From a checkpoint of a small transformer trained on Wikipedia: normalized queries and keys.
Each number is 500 + 50 x the weight over the matrix's rms, rounded and kept within 0 to 999. Layers, rows and columns count from 0. Numbers have three digits each.

# up: layer 6 MLP up, 384x96, rms 0.356, rows 177-222, columns 0-95
# down: layer 6 MLP down (transposed), 384x96, rms 0.118, rows 177-222, columns 0-95
# gate: layer 6 MLP gate, 384x96, rms 0.331, rows 178-223, columns 0-95
up177:484505518444519456592574480472503477578460606535576558480494426557508572429521541607501443419543579540531512518568518530532454439554490565554449541471527483462450526462537537467594486490523537523473535430529544444528489496432541496444458457530545589505621443506490455446489496553515630529
down177:442487474501552565541475531543535540475477449537495423463475406445501452521473484552429546551499537484573472493403549523506510542543531557514537540568471427524498472515600530468447481493536482445496513499442476543418522629476531552466551499429433552507526428439547505424435431585439403557
gate178:443554421386409397462562497452457496464488389466487526610464508409520523452463470522453512496363484501533540524559511522472518545515482499507587623546481464490517459496534498507538571450550405525452582414491391475377528512570490534469498501553512504505521477489567433452495528438459445459
up178:553474511480514486446487513429460470457464420434439556515560524500554430564561578504492448409527486494498501569514497545608471548563511563456527481430535555428568572545530433547556457505473616563545468538561592565479437558518487481540507522489466443532616404475524577420483478580526489558
down178:416492455607446453467500496481550408469505461558548409458394510538481477559477476493436493459496425458593515555471537505531431523558492457604526434594555503501427541437514431433434481551490528508472566515466498526452487568468438382448470475520464603444482472592467424512523595515499548549
gate179:513498518453518461524532585578443559439526520582593451580458545431536475483539567502413467500516451532505517470539589455517464454507467423529514451466459346514538508468489588480500494583496586416547445512502519493583509526583580496474555435558452511548507536524506510620512497505473521525
up179:491508445525473616505527413519461485476569508459445470541534532426503506412503543569453507520495510362559466458474488460586490506536440433549516429490460548508425543473481495493492443549450486465511480533568517483477466452586500598432606422502519459579519467517447452536514535450539554475
down179:501498500412387463432506623439503436501440481529455542567510475467472430440445504440520558470574518466469527589514526440492452492538491565512413444499512485427526541564563557467476500551493526605533428491546484496455512404497554457563433465444509519406511483526525539464516546439476520499
gate180:421400530443593450561513571463489596451463553443477462611494556496447522508535557519407489493529533622474487457515452452486443514467523474520446550488513402497499594366497557495428489521465536547507499523464489452431496576578482561457501429607562535501521483560431477460418477438427482472
up180:493422409515551519567446546496462447510487541413521527426452529554457484472615415565482456517465573383594526563455457469547590541451520540537515464506516460457467535468456448502534478450560529532434509484450514474512476512497538584488528554413466452513540489523463449613529520533427472468
down180:496561524468468524485518431490479493400508529537514421450610472506537496554528542463460633464436523464534485510537482483504447498515505522489519494521597577505530408571573476504513459552553532511482493518509518399419537411428532397538536567534432484547591530444574518444551577504582529435
gate181:561504494594437522442516533505506538491442526388385477483417574541518553548439527441547542478476585462486500532597418474503512499435409507548600466493489533525599467487536475532454452511442482427569516576504442493390500478520497518576478478528561507525552529520487484552492465593601464452
up181:550423550510565571505504476583415497558518539526408467464526441526554482533541546527482621394513482457475494409506503616495501520493504542555505468479440407452489558533509522423446451504435502530462451438478405526442562593496524541519615512497415515497568395493470393539505450445485474529
down181:454441463597459429589534522529498506525597512559510525522547429513431516458564511483591612465546541540536526483545502524537520462450519537470401468533453456531510621573589472332549540525453406574521482540432478489580540513434541541517454461492464456423488471519490546471479514490526442508
gate182:548468496561365557487573506575549514449443503508500608472403557596502407528439469467475551398477547572428445466448497481502466506459467521485498523479492410529564475486473552548530576512493418451416529523479487445456532570495547545480474504487542415543481550421556482435517488580557461549
up182:465453483590471371490547541467473477535547559498535483481555527458439513404480472493422515559485527439538564480544507602415584496488466478582511495467501537404434482477499498466588495467550502572500408479506490438593501531486541512501541513431529535522634520484500469476609501504463542390
down182:507525534536520550561502528564440477430449574595548444438407460525490478496526488533456554504484468481499421427484587505439450548517448481462508540632483461447428483503517524602501485511425511484455457567477428509466458622493507500489415570507561441442527504500521455516543453596473530538
gate183:475441470481586524615374511386351578413488530474551507552535560569542496465468556453560447465557543539463514496481430452508535536428412492574498565593513529480493510482450421459471581502543478427471512453476573466524533571479527503438517461434508544448509504519437481480486467461553476543
up183:529433503471556505421465449493557544482395533451431537519441560591464487494519529440514509370515569470475445520457511450462477386462477603493530575464549565472594405533511448470451518481502558554515517527571604521527454588472441590484522515516559420564521460462481499510486491510452470590
down183:549533485506493501577457481451507415596563451472544534534571409565543394430533381525534479505378569439628503509486528453451482402535450539494507453542493542517540514441559504586459501618464453549517477507530478580484509501507521540540508516501540456550529632476382476469444549543461446572
gate184:444555564567530476507470431570554486548566516591545497564483516415438542571441466493535554552538509512530416449434534529477548531543523421540583447575616488545419452506385340488530570467484452545510526527515482500522527503465516561454486587467591427485443533508449491603534511491473466453
up184:511478534494572585605473553437501432621640527501468435404522504594478394535471488388513559492440490467440543487415413497522497513515461476509481437620542502460501453466537509531482500471487547547560511534509434534538466472434495532473571622503468444581526563546454490447519369441420495539
down184:703536543492448372477485525543474492443455486491545549536452442501410561437478457553463460415586521524461447523479467522531451527451520454437493488491529464479475496489428444539565537527467582531476451487457534500515475397424475539381500463466543562581449617514463503482596524507557557415
gate185:510483561448550419576459512557498525469474500496553584483555459518527494432466469554477399550487518494487454480596573462402579431621454457524413527517525479518520474592518520498451486476486518490463469570432508481432575452451539502554426521550498548541435508532528484531496512549335550491
up185:458499540458459442487529497476501559537473407464504554491564484485532462422504508561536461552484526564410460434541640435422591561573486486551467480547513496488541505592548589454504499450525526505447451433463545516463503519451544518492527517509561538462465520496534501525511621386463493437
down185:461561522461522519491351525488521558598538455460453584463433496497452500511413449551382539568434397528548499476533513464502440512519571492541547489439531510516460530532532482485510450499518416549483494510406556497461429474486519498467472579539454498471524397528560521521512484509523507431
gate186:489519529549500395489500524527549647407553446497495451492462544522592516470459477486492584466548494534411574513550442437449459510475442424559435360482567528513543510491496475459387440454521512577553477515427548505583485517441490506469561470466507509465474459560539412463528463490457548489
up186:504539529499441399514558496535562587502549457556436579491560507523603533470479570501592525537466501507527482563454525478471431490511439494491586470489426553485560580538441502552442472367478428567602466424558470559507572487559497528435461550565550519439511533537484499463534487511476474514
down186:549550449499483523476457518614395575435586541499571562537466524506498499505519554528402503527519592505509544554490481494460484456567509485550519426518493515512480416526451514565511510575502604470395518528512528494413496422452498524540574446421546487536378506478544481464437441531450531504
gate187:571622520471468581526510382525497488492418580509389454533445563459454525560461565397441473526577482542463567447450602525542477388454452548458525494432439412496488464531559516456555572373554589512512491435468436458520448471486590431621478447525495496527447476443510467491516514562478565435
up187:470478455450440511525486544577593472475478581442571503556477596550441483510537539438580514564462561404448525465510516428543565475506632380445408452471523556531356472478427521500500392524627483531406538488524501517519530481541506444421505494507483448492558524507454548551621439513426569557
down187:371511449397495447498520514550479560602545510436527534441528473531512532455522542537467550460428551532477529517487449587494554611539537476492448382503543332505519601460596476538519559543562521445479466526436598585535418532492433446459447601526532482490510473496479457516468413567493469402
gate188:462568514526410561526526564474518529539517451529591503476539527584528435556493529490471460528485584569523558494540481461551489522408529523509423528401517514536515489522439440419428466505488457517502557481468409559459528447520543435500487454527520520399457541476548545387456589469557401456
up188:509458504506447469496532519523527511447490524465415576510489546577408528526559464444509580454539348504506560523444632500573587463511490500464550594567491524561530524470468407569528400452568521508516496562514435517508393572496554497463521463544470475461635428452479490499513493515464510620
down188:530573471525523574467430504425432502488504443486563498656420529372510450495497534440432512510530468460560462504630530527480436540519432532541543499538554483535553442551521476389446567472539460488476466509481442458517513444512496362527414396429496493524484499492486567353554544486520454510
gate189:531457467541473526502496509524437471545474461519513577458500455449460570543434499523556467566526418521510409538389524518540557415456515489432518416514513528511499527536543516507479452391439458557560389500481530424470487500532535510417485534534496579530521516539570377501514496505431527400
up189:497511494499500482481508455523549543470475527543375452418449513494419515544471487473558509541479574563474612534555481521544534450497475441591421525573431554459521468418497527509448532426518425538497486471494526483429544504490490471488495493560491514538519440542459522501455596533381574395
down189:474519507568483507549518482500444544470470445455605559559571481476562590491590469480550542600463478383516544490486492489508439481529458473513518516470488496498457493629550445488467505549481481539436477368521531493556320483476519548517526522498465545451487587454465523510587488560493492510
gate190:475562498447504529499514481502472501498546507482557488498589443533451573593439496407483518473517498488519501569430550555467434439526444480480448466545543522565502427543485493501392471499405481421543527512542481514557480561569571489546407413501435380547567500474447501502452533526516462439
up190:509506480490485514534539544442499388484466514428533471550460500436492522485394480475445533496457536465537476493543621465454576484477536576433503485434465527534427494553456475424438499552567495487518564482516494411432515520513489580466629508468467495434527567608386496489511518529514582484
down190:495518580512561447440528484499504468553451470469545562429461429529575526504550601432567482394586498534479492512430437507529442486481480538487501532525511507411474475441476485583499524455481514481477428577521479551476585494531511559550504571472525563557500410470549486508474480558437569532
gate191:545553534503495401466471532484440492489547457523422355484524453443539509585446466527552416550487358541519515496476449523462459516524350540564490498476443606527526498548528603450468486518495533531578572554485500534522563437520526545552468505418596455594480510504513499496527468479558489501
up191:481370494433488401555499464553431590552449572451510500543448563578451518539502481536467483507562436567636486514462617533511556548493580475532447509421530491492500473562397536437490489520543624510488511635528502511513512508583436510515415502516462523504594396577517516501499496440557478542
down191:443462434535468560430537423394530561453587508451555610564509557533586560502493492600498503434586480466537478536446536506546526530497471412505520525466544471553561643484482431489577585457508550506466515437441471510439574454493410409488462495626519484557493534475514532454557539510488438449
gate192:511482555551438488443610506567463503525547526482526510415495464433441545521493545556524521495532520560476401514460497540580510542479518443530528583394538539472529448528407550515490531428466517472534441480541543494456603495539585550494419483547562525523594485436463507436585437466543505495
up192:587497533536533495505540496542509497523459521532445456512424537373456511518548510508390447526518548447490462465495565627496528466484460491508476467460553500524486471457470515543505517557485528501573456455451506530538584401491590454480558480472431483519536462492425421431483516530566512520
down192:447525483441513461525482506467554557527523544467426520507464531528473570415504463437579496498438497550556464548496568476562510509507466567488516445602406562569578554497573505513544514551511465469479517523479495515494488555547440442575500489488563493501481565554469538490470493533446524532
gate193:563493478597422367542442429539448532511503492491546513524528482471465476465524513601489545380493416484455543584526508544514551569598557459441513535519515440478470508522473464520540456508546569479473554421506506425507434468508518482528607492497601459450458523495589528517535438451492471541
up193:556506535470507531446518513539461512545487525390532479472443564549460483463486512391555526517423507443508490448534512426419527402487487562537433464507441441431454399522481529419551449572439546540479556467465453502439483494480548437462457502397447521526480508457494471429521532458511450528
down193:550454449507604537519481542562556575472552481532474501587459471498456427394481549512511509618485577502543473533573471571572519426494415515504550572496471423548554453504400564504510525581469442492488564532475500450553515590470488458525446455475490423491494433432489451510395571478385519491
gate194:504451514394503521503467531534529531459493519451451464486520489483485519578438506460517489449509450462486510419575501530491529499498446538472385513536509476495498450552481544567635504481484478434555472535617435504512541462530435480513579472482415482541529458529484486489468413563472507548
up194:567444504520380514435368454500477459494510443535498539449519503502494479553517518522489557558533469554455424513524489533537401450432523497464500545559569515491516516470547463564477468530524391543463506509501561468562489509527528523442529543465513504398501490479560549401512480513473487495
down194:521459522590532531478509496495481540506446535436462511536426511423522532477545475481458419461502453506489514496469541514339521481514509506528471475500462411510480500547436535406526559529460576524492418487499399547442484542531437482494504435504504387583448545526461440575410487557540423535
gate195:589472566478528511606465521517424563527458452478471473429528610477524469494474482500421452434439515546462577460587458514525460472434565532451436411482595454520574579461468464485488505566507485530518543525487414526531513476467469450498457403490488556609529551609497535502506444493452471440
up195:437473558544452494462451512424531492399470518404497409436508519560559527426469436531481579485562459571645485498576453502499438529542481522514474441554488564478435542510552457480504478456480450561568575395455541564516514447481491449519533430475511469430598583429468485550510492456482492488
down195:554567490539431566494398529467542475477479517431499505506465561553537500445504563481418489469446437517468534495544450535417684521469516497534549455556507575547472460421457460465479513413502495542491486449526455517511518529503375591487511573467534462483453480435563509479471480497466492439
gate196:482460486557437445502597442587490448521457555531492451517604542565417517570482476511445462577475485542511413511413505545505493580513422556547458528524555448525514429479547464541539541499487554595571471547572574442449450582551460517478616428492554421524471474498532493539526584497447538551
up196:475420570552510409492480626534550464476488539394467505555517538534370500474580446516489416483565459448567502551465431452416506517478426491539528492537544524486437467525461448504433469498545477473413562515539395501498486524493515513474465582491444443497439535527465421511532408492520460549
down196:413542439556525501501458455501539500407415530576489505520506439539503518547478541528429577499457523430550475597585559509543506524473546490451510516529487510525544504495402540460534578490435530506490532526450531500528492453394532585485528493509609505498458524558383604501411517446527461519
gate197:424493486540483509506492540582565446523575437502564501498439493599521500495449511435586582589526488459425478513514522569524510486499479520438520479483578461440401554511483462499492471506324439509450515547523441509517586412441526545391527493473543410451517551493627427463556489491485580495
up197:564494507535450472516451569503509492466541466532544447505523522547498483586482470483549549576542519598483587451506507564560499538565435459523457558676443466526498383484484519550515491453455502566419502500478513416602528500468626577465494515475432557507435534412532429486464583416534511498
down197:458526436530430532529448493514575463626495420567504555479468552529460582573515455564527576406551575444499465583504507516410483456511432452499544446508437511499500545488544483501477473512404609490449554556450544477533528445530579502413430545389528414497560633516504554541558517432511538446
gate198:463461435540461456464477514556431516551470560457423498458454457472498509477543594465517516448480480470466490490466513479494454476431508488588583482601548488453391528530462499520478531569532517471555476573396536550504431439444455547410546420525575431514495512571594417540531508550424466536
up198:500552489472493503526506500498451473459427532470526411486545551459512454562517485501502540544503541514582527542524513383462446504495445499514478430560455522558550569531590432474484526530479535595477510507617517577446482535473566442474501549482492531598596507466473559578538546500494422420
down198:527453448568496486446529532385413519520467481602450455444463476520524511585586609486559434467497570521412480518473476455527542538530470486531491507492546505511449495494476452543483535571470555477473544499488400550469538414458481461412507486551486503388504567484496409449517465476513553540
gate199:434512590530441459472444513429543446535505528426552479586519535614463581590486554421476507526575403523402515518459471505592456551476472540528504530579516470475495500591428532440529459463474452534510455550545566436481533473542523524558561481561531492473483539622464515479462459524418492427
up199:501463524617558584567500516571471461524476485461532529482546493516467361512550529445451554465485478545436484478580491438561496457486508479488456537585524433445470444468506486565434572606518522470437456428598563544516521548554528564404504493487574487537572565468581568560471423486453466443
down199:420588481419496426558459545542482603476511557486482432515535521518464546518483493559471459460519479512510434450529580406412537391506491536451557441563556515568507524399511458534565530420535564479577480473471445475560513536516484468508508454594500399458449506523504521527388575492453484488
gate200:514549541547564426453495578504614435543505520457492551459525477500551474537495552436503440534459499487414440550456589529512485439498540534538542498450429473504493503507456530508396456482409540500511520379462414595499524528428484458461432542540495552554569410433496468436532495447449520525
up200:502506493480552480522560535527537456461549540533493496414502579543423452502469544601524427426544526424447488478570524468598537509521569490555522481484439498525458492464519481495410528492445514510463563441455527539477459496417524479434473598417599464469455520558558530428505465561520506556
down200:531501501515505491484452499525521504489427533426463585438462519554500551370570481508484565490559435463532431572487504549435465516496488521474475548431520570602517492446498438649515387499458512544493613460452513459509513492378562486501443560467497538511441502425504451464527484403472486466
gate201:534572533529470517571491543545503584485421466532484565457512446634497471544475424523608487568433572544527497487484506444508557461449435492426501486564542487478549534484552487505457469415517571448445545481444482436436523534539619535522501520483594461493535509499482438409478498453557387533
up201:466414574444494432577525378438499424434442536488441462458475444536500524446524473469527433469494476564577528563423491511614500517421465535544487563397479536465542385453522544507555508399566522450545477560533419588503396472418517570529521426565515511454517611531533507557478575501485585555
down201:540566421649491485539435493456533453536492478521500489513495512612459586423444514504392537412594587587531485494574450540561498452425577433477513516485555511543434543463568502561513517433494507456486538502476469466547506481489509601489487409492500572509568468565480503410456564471548378450
gate202:479498459501503446455414522523562516518536461553561438514399567386480497524485526530489490517494531535511469502518415444529443487538410526455536414421558482430510483500515585483523515573507492576570521473532439542583647450466483427536444544481484451556479502507563501426537519454441517535
up202:484568567529465429483476547411446513468370507490543467475505474466522435478496561560554501577504452540602425427410547466490511488496617517512569468458421503508516469479463517522499624516553596469568486485468536507456504427407535468533530484424437478508467474421541476457517606470517477584
down202:505423513523449502418627477521413503509499583515492530488563575490529461472521444495448539410583560376523623488467503418517452465649429484530498514533510529569373454501553529470508429536574456537477518492474479469512589468562526451468415478527507480489499457542530542611454445512524509496
gate203:458500477595462466462549571549426573527473469363459391516500467475625605580472494412518499587500456497467461516513486443556564533443512519426522424520519523552500539523519556460467490527604514455546435425540481457472500473517484484501486466451450535520558416386470557494542399439438469600
up203:539445474482508520523509543529537464469542421526590431563465457498578597429498490486482500426440440405443481415561520525513459521524541521482486508433497490511425495399452484478456533533481497501545472486463510451543507515542526506544467449468362456502434418584523478521431451530485558502
down203:506550519544450413512507477467452542479517560480524519382471464501432448495505501475479456539610536443453443491408483526541537499521627512518495494560528465528462480495551504483522450452472515520497576563507523481557519500325390426459567394490451558462487516559409525572575512468484462500
gate204:457487490514444488509433442469427532398483501436488496430576525429533481477501587476480446509510472475579524349470544506579504456514425457486441573489611584562558408453489497534487515540480477471503496487567502528469493456509575649519436450472475564599469443489476531545483467625536484486
up204:499450525586502497603519386581444469457545536512466497468428478491582519504513445411410461520448530505453500504517621571599463445513569410482518569441510547541456510498440469567483513437514557511576476516456487488519532494542573537486484498524501578397557475428427441451524604495599480459
down204:542436511518495581546492469437559564462414522502464491489514538446469443510538515493589502458533513490494491552501522523544434449503536488522493612409554447495537403493534490690413516410528433508624572463538511501596474454477547665465559531400427525579647501492408530485414493556598456458
gate205:536575531524458475562570469495396520464386554507533426507526539517540468580496445545464495442389540597518558531468483478574487401590489571528575487593513529567542489469491526589460531506495429508605518498562465395489482501463504516604520486531394490523505473506531502523508455575428545456
up205:514503510536521538430474519454473510512514539469462518475522434462462423530510436630426556490627565490488500469487458557568573476563445485487453535473430475501415511534518449509481405544487619424496482473494498456465400472507539483560498495470516458503456423453532530428493422578498496450
down205:470440492399498585530433501530543418442479481473553464464574508604472504451585478548469512545460528539552485476433492527467506561448444506524448439507501496480513533485479468443392489493523458506614480521525464509596528495537459421529594509522498482476546538567497510636510476450493487477
gate206:493444546451443473487448514455459548463500540516499447452542418520551456462428471397570482591401535513585573475556520597445482534478485434483472634452421463516571441581406509429564534565436456505477559479468483501480447534486483459574432453465455523518420570448498456452497502485501513446
up206:590522534559495582489426538518468460513484455513475472545432460598573528570533596412580446433495459519557487515464494485487481511513468516428517486535565595569535508439579456441536555577542514517465512564429461640553500436456517572448549483571450431514554548488520541514471500470576494512
down206:563441533481407444528549570435563554478501524579479449519582490476421508487459484488499558514428494494610533528539496523394503519550521439452565566498404411502504503579491492503532518488595582545437541485441621431399482502413519526462474484571437456541448524470542498465515471516491499453
gate207:362505338439501528544484542485513574517400473416487449417435531550494517557505441495477460461505497422494516423463557567524567460489437443544553528506502546570509581590486503407522538479474490521482538521543519557493419505531462431513493544551480487450485493521462436594528510473422420451
up207:553530433521457419520513483517461480428447507465493477580475450483441462475480496559596415487480470521400500600549504576525401490501561518561514423461508500540420418563528578502484466477552508571481462471514564534520471540478523463450483447438523535454521422521444499557533560454478465579
down207:411492577581565561548527475466497519526503478500467470431499531444547569479491511424537567523537534477420433427491487443450652454388524483451433529459531505484559477402472473487449589544417470491596500520446441526488507491551512516521468482470465571564532519539456562533533448475525502423
gate208:527526449467444494538571547460562455532542558548529457511481551527499407547417591519498589576569522444451472451527513493498506548542606473519556469449532488513457506581474484385480483452475588545390462458503472578502545399451510573441539598554508495533487531501409486515452490481467406534
up208:472479444478476467532515572561525482587460495363452592512445483494433440425502524459572510481520500532395545495583581400487474439532481521590504554487554529459422500544538528384566409541448522449517524456496537493442470440449507529470527497508561465470638537553469475566498453553572506555
down208:534522480447553516447506444478451563390489460435493526513459449516534431513506439492475579534521425495467508629486501526571476395383449509554513441516466537497508517525426547466488512520529491513618573507555524501497502540472619579384451451471517502523422483565469499474436652546532424528
gate209:560552464467481450480431455603528469493508588417518419547555455503574466529485525513565549490485559489458481578541559566462564497534510570465556414479484513528453572543511586504527484609463486415435511425518554510499473403470479509532480519463469461528497566376451506480455447602526557388
up209:433457494566495491434482590446485508510531446576504582488534592471473436443526476555575427506466487534498586477505520546486442588483536419443468588443531541504451438479449478441578563556545498371504531522417524481535476485513536478424516501484463521533458492542534469451554546443406471582
down209:555530500489448452512495410508551426516537512517446431467471538535481587553580538477463511493540514457583393530555533522439429498468476529505572476481492430354568521494565559526461453546445483496585543473494574511510486515433500388526584446567468496459624546510535436480448490470421579427
gate210:456542425563455461577504521434453475567544589435472539441512501487569504453544528424537541503488468493557519496536627554531560452413555447484585480472453510374552486483500472382442520505603525523469485440456561463456578413513546454467483515520523476485561539545414553544423556525534458487
up210:534584567510529547470512422552560429465491535404441493494480572486491474507531503512529411467480467540449490505551447454430448438517441513415478510540515498548387468514493358509540473468433503525550458477504479515562528603533539627538396588519466523574456486457526476436540507527482526417
down210:507511502442555533495631522557410373583506480505630441542440473553434423537530478483557493513571510523541497433443568492593563530450498466583559499471462514534504503498564478481486411557487468572513539520467527505535484466516487436420555510480571492490474449411391480460452433446479441506
gate211:443517475598487577514513475520526488417563509471561465441482487467508523610425591500547498504477520559408506525427457559538594513466477493558524492501535403466432504534548551569525512507438452445430435470554504584568576505461528506427517538616486545462469433517595421458419505490455561491
up211:561482503459486545395549505506417439510481544536421566491514501468540450536513466585478443499512472427578472544582577428463532488500466551537518533537430542484455569470428507495526471526452433504513574555463469405522535537449420526458510442382528453603468527482469533527573498503468433426
down211:555450473541425372586561545428520503499579550595477442495411481479448524491513465533514487437466429490410469550519450598507503539550497508411497427552509464476467523529521517515576470577457534465470529483398563536527560442552502542480453458515541509532529506555524419473567446573547494548
gate212:558422431449456477509494495496524471492497505488554503465487518514542548510507426445586461449525463459438529472420550475544515454529446512474551488346545525426485461537530498553465543501531489456509505488416503545452425525470572548469486501521380460423430537483482446370515486447490503473
up212:475541511477496436529460534469513424435494506420551452440542504541441488522512512540462550498540449541535603420492524507533505501601514555474392557439477414518486510495466464546472569495495494443510536488488450477527530454396424485500489487539593557518464491461453530565487537475524465508
down212:452413495451425542491525499596506429530464561503508449491595557517451536576560490458492509566494451407524566536613535495402462406430486496473500533511444494571516453480460531528470421511485518555544456472429502499459552471496510529552491498511567505514542467503539466458505459530522446455
gate213:535507499507508445462473485519471529436421430515411366509451511383446504483458464483538519481505429498548583522455477602489468438459441485597489428506433461593528522483468523390455502497453470508521388470540525435522474555458588427552495492551572514454541490498495563527536457466502413472
up213:608525424503495505489487386491536453501440488548542478451529497551401560493474426471492442473418506494415507533433436549521405470385423455449461493502484454565521458494505566535512569538505512536580518470567532474480499493417441453547491513495503557559421418549508440579517432461519546490
down213:472557481531459551494447530440518508558545495525458531569439523472520422570528408553524556422528563458353508560495509483561496402481570471412554481503568546551512464527465464482427440657450509606491490489490538457478420408541487582468483517463474463482560480533514467466583486418530434459
gate214:498481495512482506479492556564524457464581495422585423489471506497569495480518575505537550530528501441559590503463572583525493479432447513462508448429435421554558498549474544418468396497437455463528599579384397548522548509425521515508485522572516597502427536496535525412455600444498478473
up214:497437547441576423463430475441591586483552403486495581547481486380477483454533475508516482514519582477466402539513479431503437436528470526518585561571483476470477488584597507527495467565385431468479553438485502418521476510460473546564506559526459501562566519486479546409521526541486501560
down214:472477509465545499436591522520443444611478507559470448483575532552476514406410510483544471511404423562439409427456532514427433552480461568546468432505460477443492415522500540523564574468463547509479426527570492450517422536506422462456453521489521486541524549557616430553474472459512399503
gate215:477574462580496412486539511545472460569549536429566570529532434531547552482537519444511555429454496511505478506493487512560472402471509472491532462426550401569489583476543407479499512477490465507400482451453472387533531558504528497490543422492485560442479443384496588487424546503442491577
up215:537480488524514437538541597436477606651523481514496525546550530444453509516523425540508491539517429452475561501427535544451568526535523530451560431563509607505502419512520480467442430530482545528464554413507477579513569485407552506429521558495468543495466565521496446571501534496416429469
down215:465580491609493522507486481565566451475521452521575498475533453446538520553468564570495481477538544486525518489492422526544446443537478543504508478478507543480506668500469479524473529522565439468580488471434531516546449624550402604507539494463477457455476480494471629479598521492530466535
gate216:562468444510513500474456550548513541510491508519489498475478499545480478553435433486524422479451468575545527429544471616506551378532449516511467513446521484428517438438573492483413470524508498500428552452449486468460503518562476448569501420502450584425571441564469475486493428463451497346
up216:531454527473584495423454543454487505500495523482576486509583566481510535562531413477516538483492472533506502481535511606478608495523491572490479494502535520381461458550469475506489509512540574399455607515508562512538519497473551461505466423503438531461505566589500526499475487524483593355
down216:459473515607505512481614489539557477502558418535503459483500419529483456443531461497507560550452466447452518615487505554481506509582446485487510518517452504525542418489460487515489515480553438496466567494490479475448508517542487512573552476486417560469489440487554477541514397409528533410
gate217:649490511532533500480458542540456482434554445518490510614522445545581522502490489474503583451544415458494433527488570527575543509486597575600584505435518506545586488574560452445441541486449483440497495537488583505504580508514451368551449504478432487533387469542431495464542447517497428446
up217:540583467458458480496600546502462608532450606638504482470521485527470536518446469507463403447482554438495506496590577512511598581452459450550460507439426520553418514502648414534489514570565490474487399491573459475494506562489518525447441465571403568410594511581564465446459521519485586477
down217:528456425573508552565505530519503481467522408492563439510447421427430390496431451487482445438482550505339570493503533586437444436504458652536634477534500630504518483503499576429486535514419443504492523448430561486468513477515429518524455483542476609556395484448472494450463428515535478466
gate218:449519493607516489447508516580591513500520491542491515495571550504452454468512533555503476498577501502537469452527578484584528559564415422491485480488516496545491571486546439469435525480482541521407499425506465464453495499398436615504519492584520643476563474505570467534508475530511478548
up218:428560458470457539652515484547559557471441510540528615516448560466525488507421528529424436604555426554562502534483441460485518587479472530635460523443525478516534558455404506518498505556458567519423506494527481539546529485481456483495579539523487498501570410539514487512499414502579515494
down218:536578388478456414606513500510474563426439484406507538509494528519439456533446535445467525464555434478440495439534450551493545527531547478452480496558526519449500478419434451563520417474416458469501491604576459534533509487415567420516539551463526537553548506540482450451499550488565375520
gate219:609545430501435564554505577494515523492475495485501427497442607468434468605516527506540465486477543609596470531482507469457546568497494577514413507493529442466491475548545387533580444534483443527566616534552496556513536476361526455458480508548514500477549534426504454481486612516489435504
up219:447466496555533560511559512596545543534507506379580540554531514498535575474499518518537436432574496447530558420556491392422492494475474452598522480525556445449529451574493376512618501634462488557499459458492484486588562491491503468402452501598498507483501509532461508571547523557469427481
down219:487443564549489474502498439481483600530502539479508452578420498509536494449553536580396469451505575483500508457536529538370501509571484512459514481502549593562525496420535445624511495542470564539446512434520520449457491468520454538593442597567485581546465512479599481417518502418448462503
gate220:512502466548439522567491526460509560574404497517557554467538511536452446527447528553487409514488451535538422451445450457482548426480513520421521538515492514534462543526484436410481561462425434432654533423534506527523480517481482453420562421473577440429528475471455428545447508398451560494
up220:495484445484475476509464396399541587423452515555426473508535624440468502474480534545422468510487432495536449528535488536537458557601557511524565550531532491536398466622488511545571547470455431564494477524476455578463578478518509433457455577505541482473545488429574468476578524527475553490
down220:549469577495493440460489518530517435579510529484581529512395533522491479488652549499549513551514522468496484450492451515459499493541469529438463566505400419493472531538563548474551493544406505418440537490545492501462528471504517602490640411506468503498378465509536566507466437600460493580
gate221:522645394437512499557530577527467513431499400482440490498576425476441475434385521462538532574470449525427483458487541584499458457492548491500522460436477485573525503434494483394489489538434523551467478475514553453477493458485407494526437453584532487496390481499567508511410529589503535488
up221:474578437539500595506491575407614548511508576512486472527528485401551473483474494544553483442473470532541486457354400458466532456506482477458503457479501469533563519478446585550504550563520508548426476434435545549556478487530510535519475535459563459478577455453566469559521436365503491465
down221:488428494384527435460483494512532407453457397510466482535425393584503557504434491516573559517462432556479470470532496546596493554448552476447431487472543518558483418488548508402497445499581493465472429498491597466565426572510465507571432472531579495460457480569495503504489572479556449550
gate222:537576543495400446502479516512572392438551484526468467503439487615598481440544505527558479541446511671420449556572528507549443535536506477508511476499488504546490521604547464479478475587573533394538528441566495470484474534453488485600415398533497478581484423451426512405462518558529510536
up222:619532586526466424515577499531446502536477511477528578389514586474507585532461507462563569389506561534536535520433484489544511460376530498486574422504560529502610533356503400551469500463570473458470485544479486413467497561498434414528467562481536542508544530501460562511558437395557497524
down222:519511522355479456452596536548460570526490502443471502464481621493490554467569484421619397550590435558550481534452594408487511473423450470521442463482498523520537405527457475500563518448498513466515557523449490436469544539567525485542569432520453525426459534441490426532438489579466531544
gate223:428551515473531530442565515497566468518543553546410488527715499451450463498520423499496495546524564575505432443544518484448483475449429491517520535516621476563510555420451501466479430533498381446512475430468497437527518538507493528466495470456535423522460531550530521532456490474472420522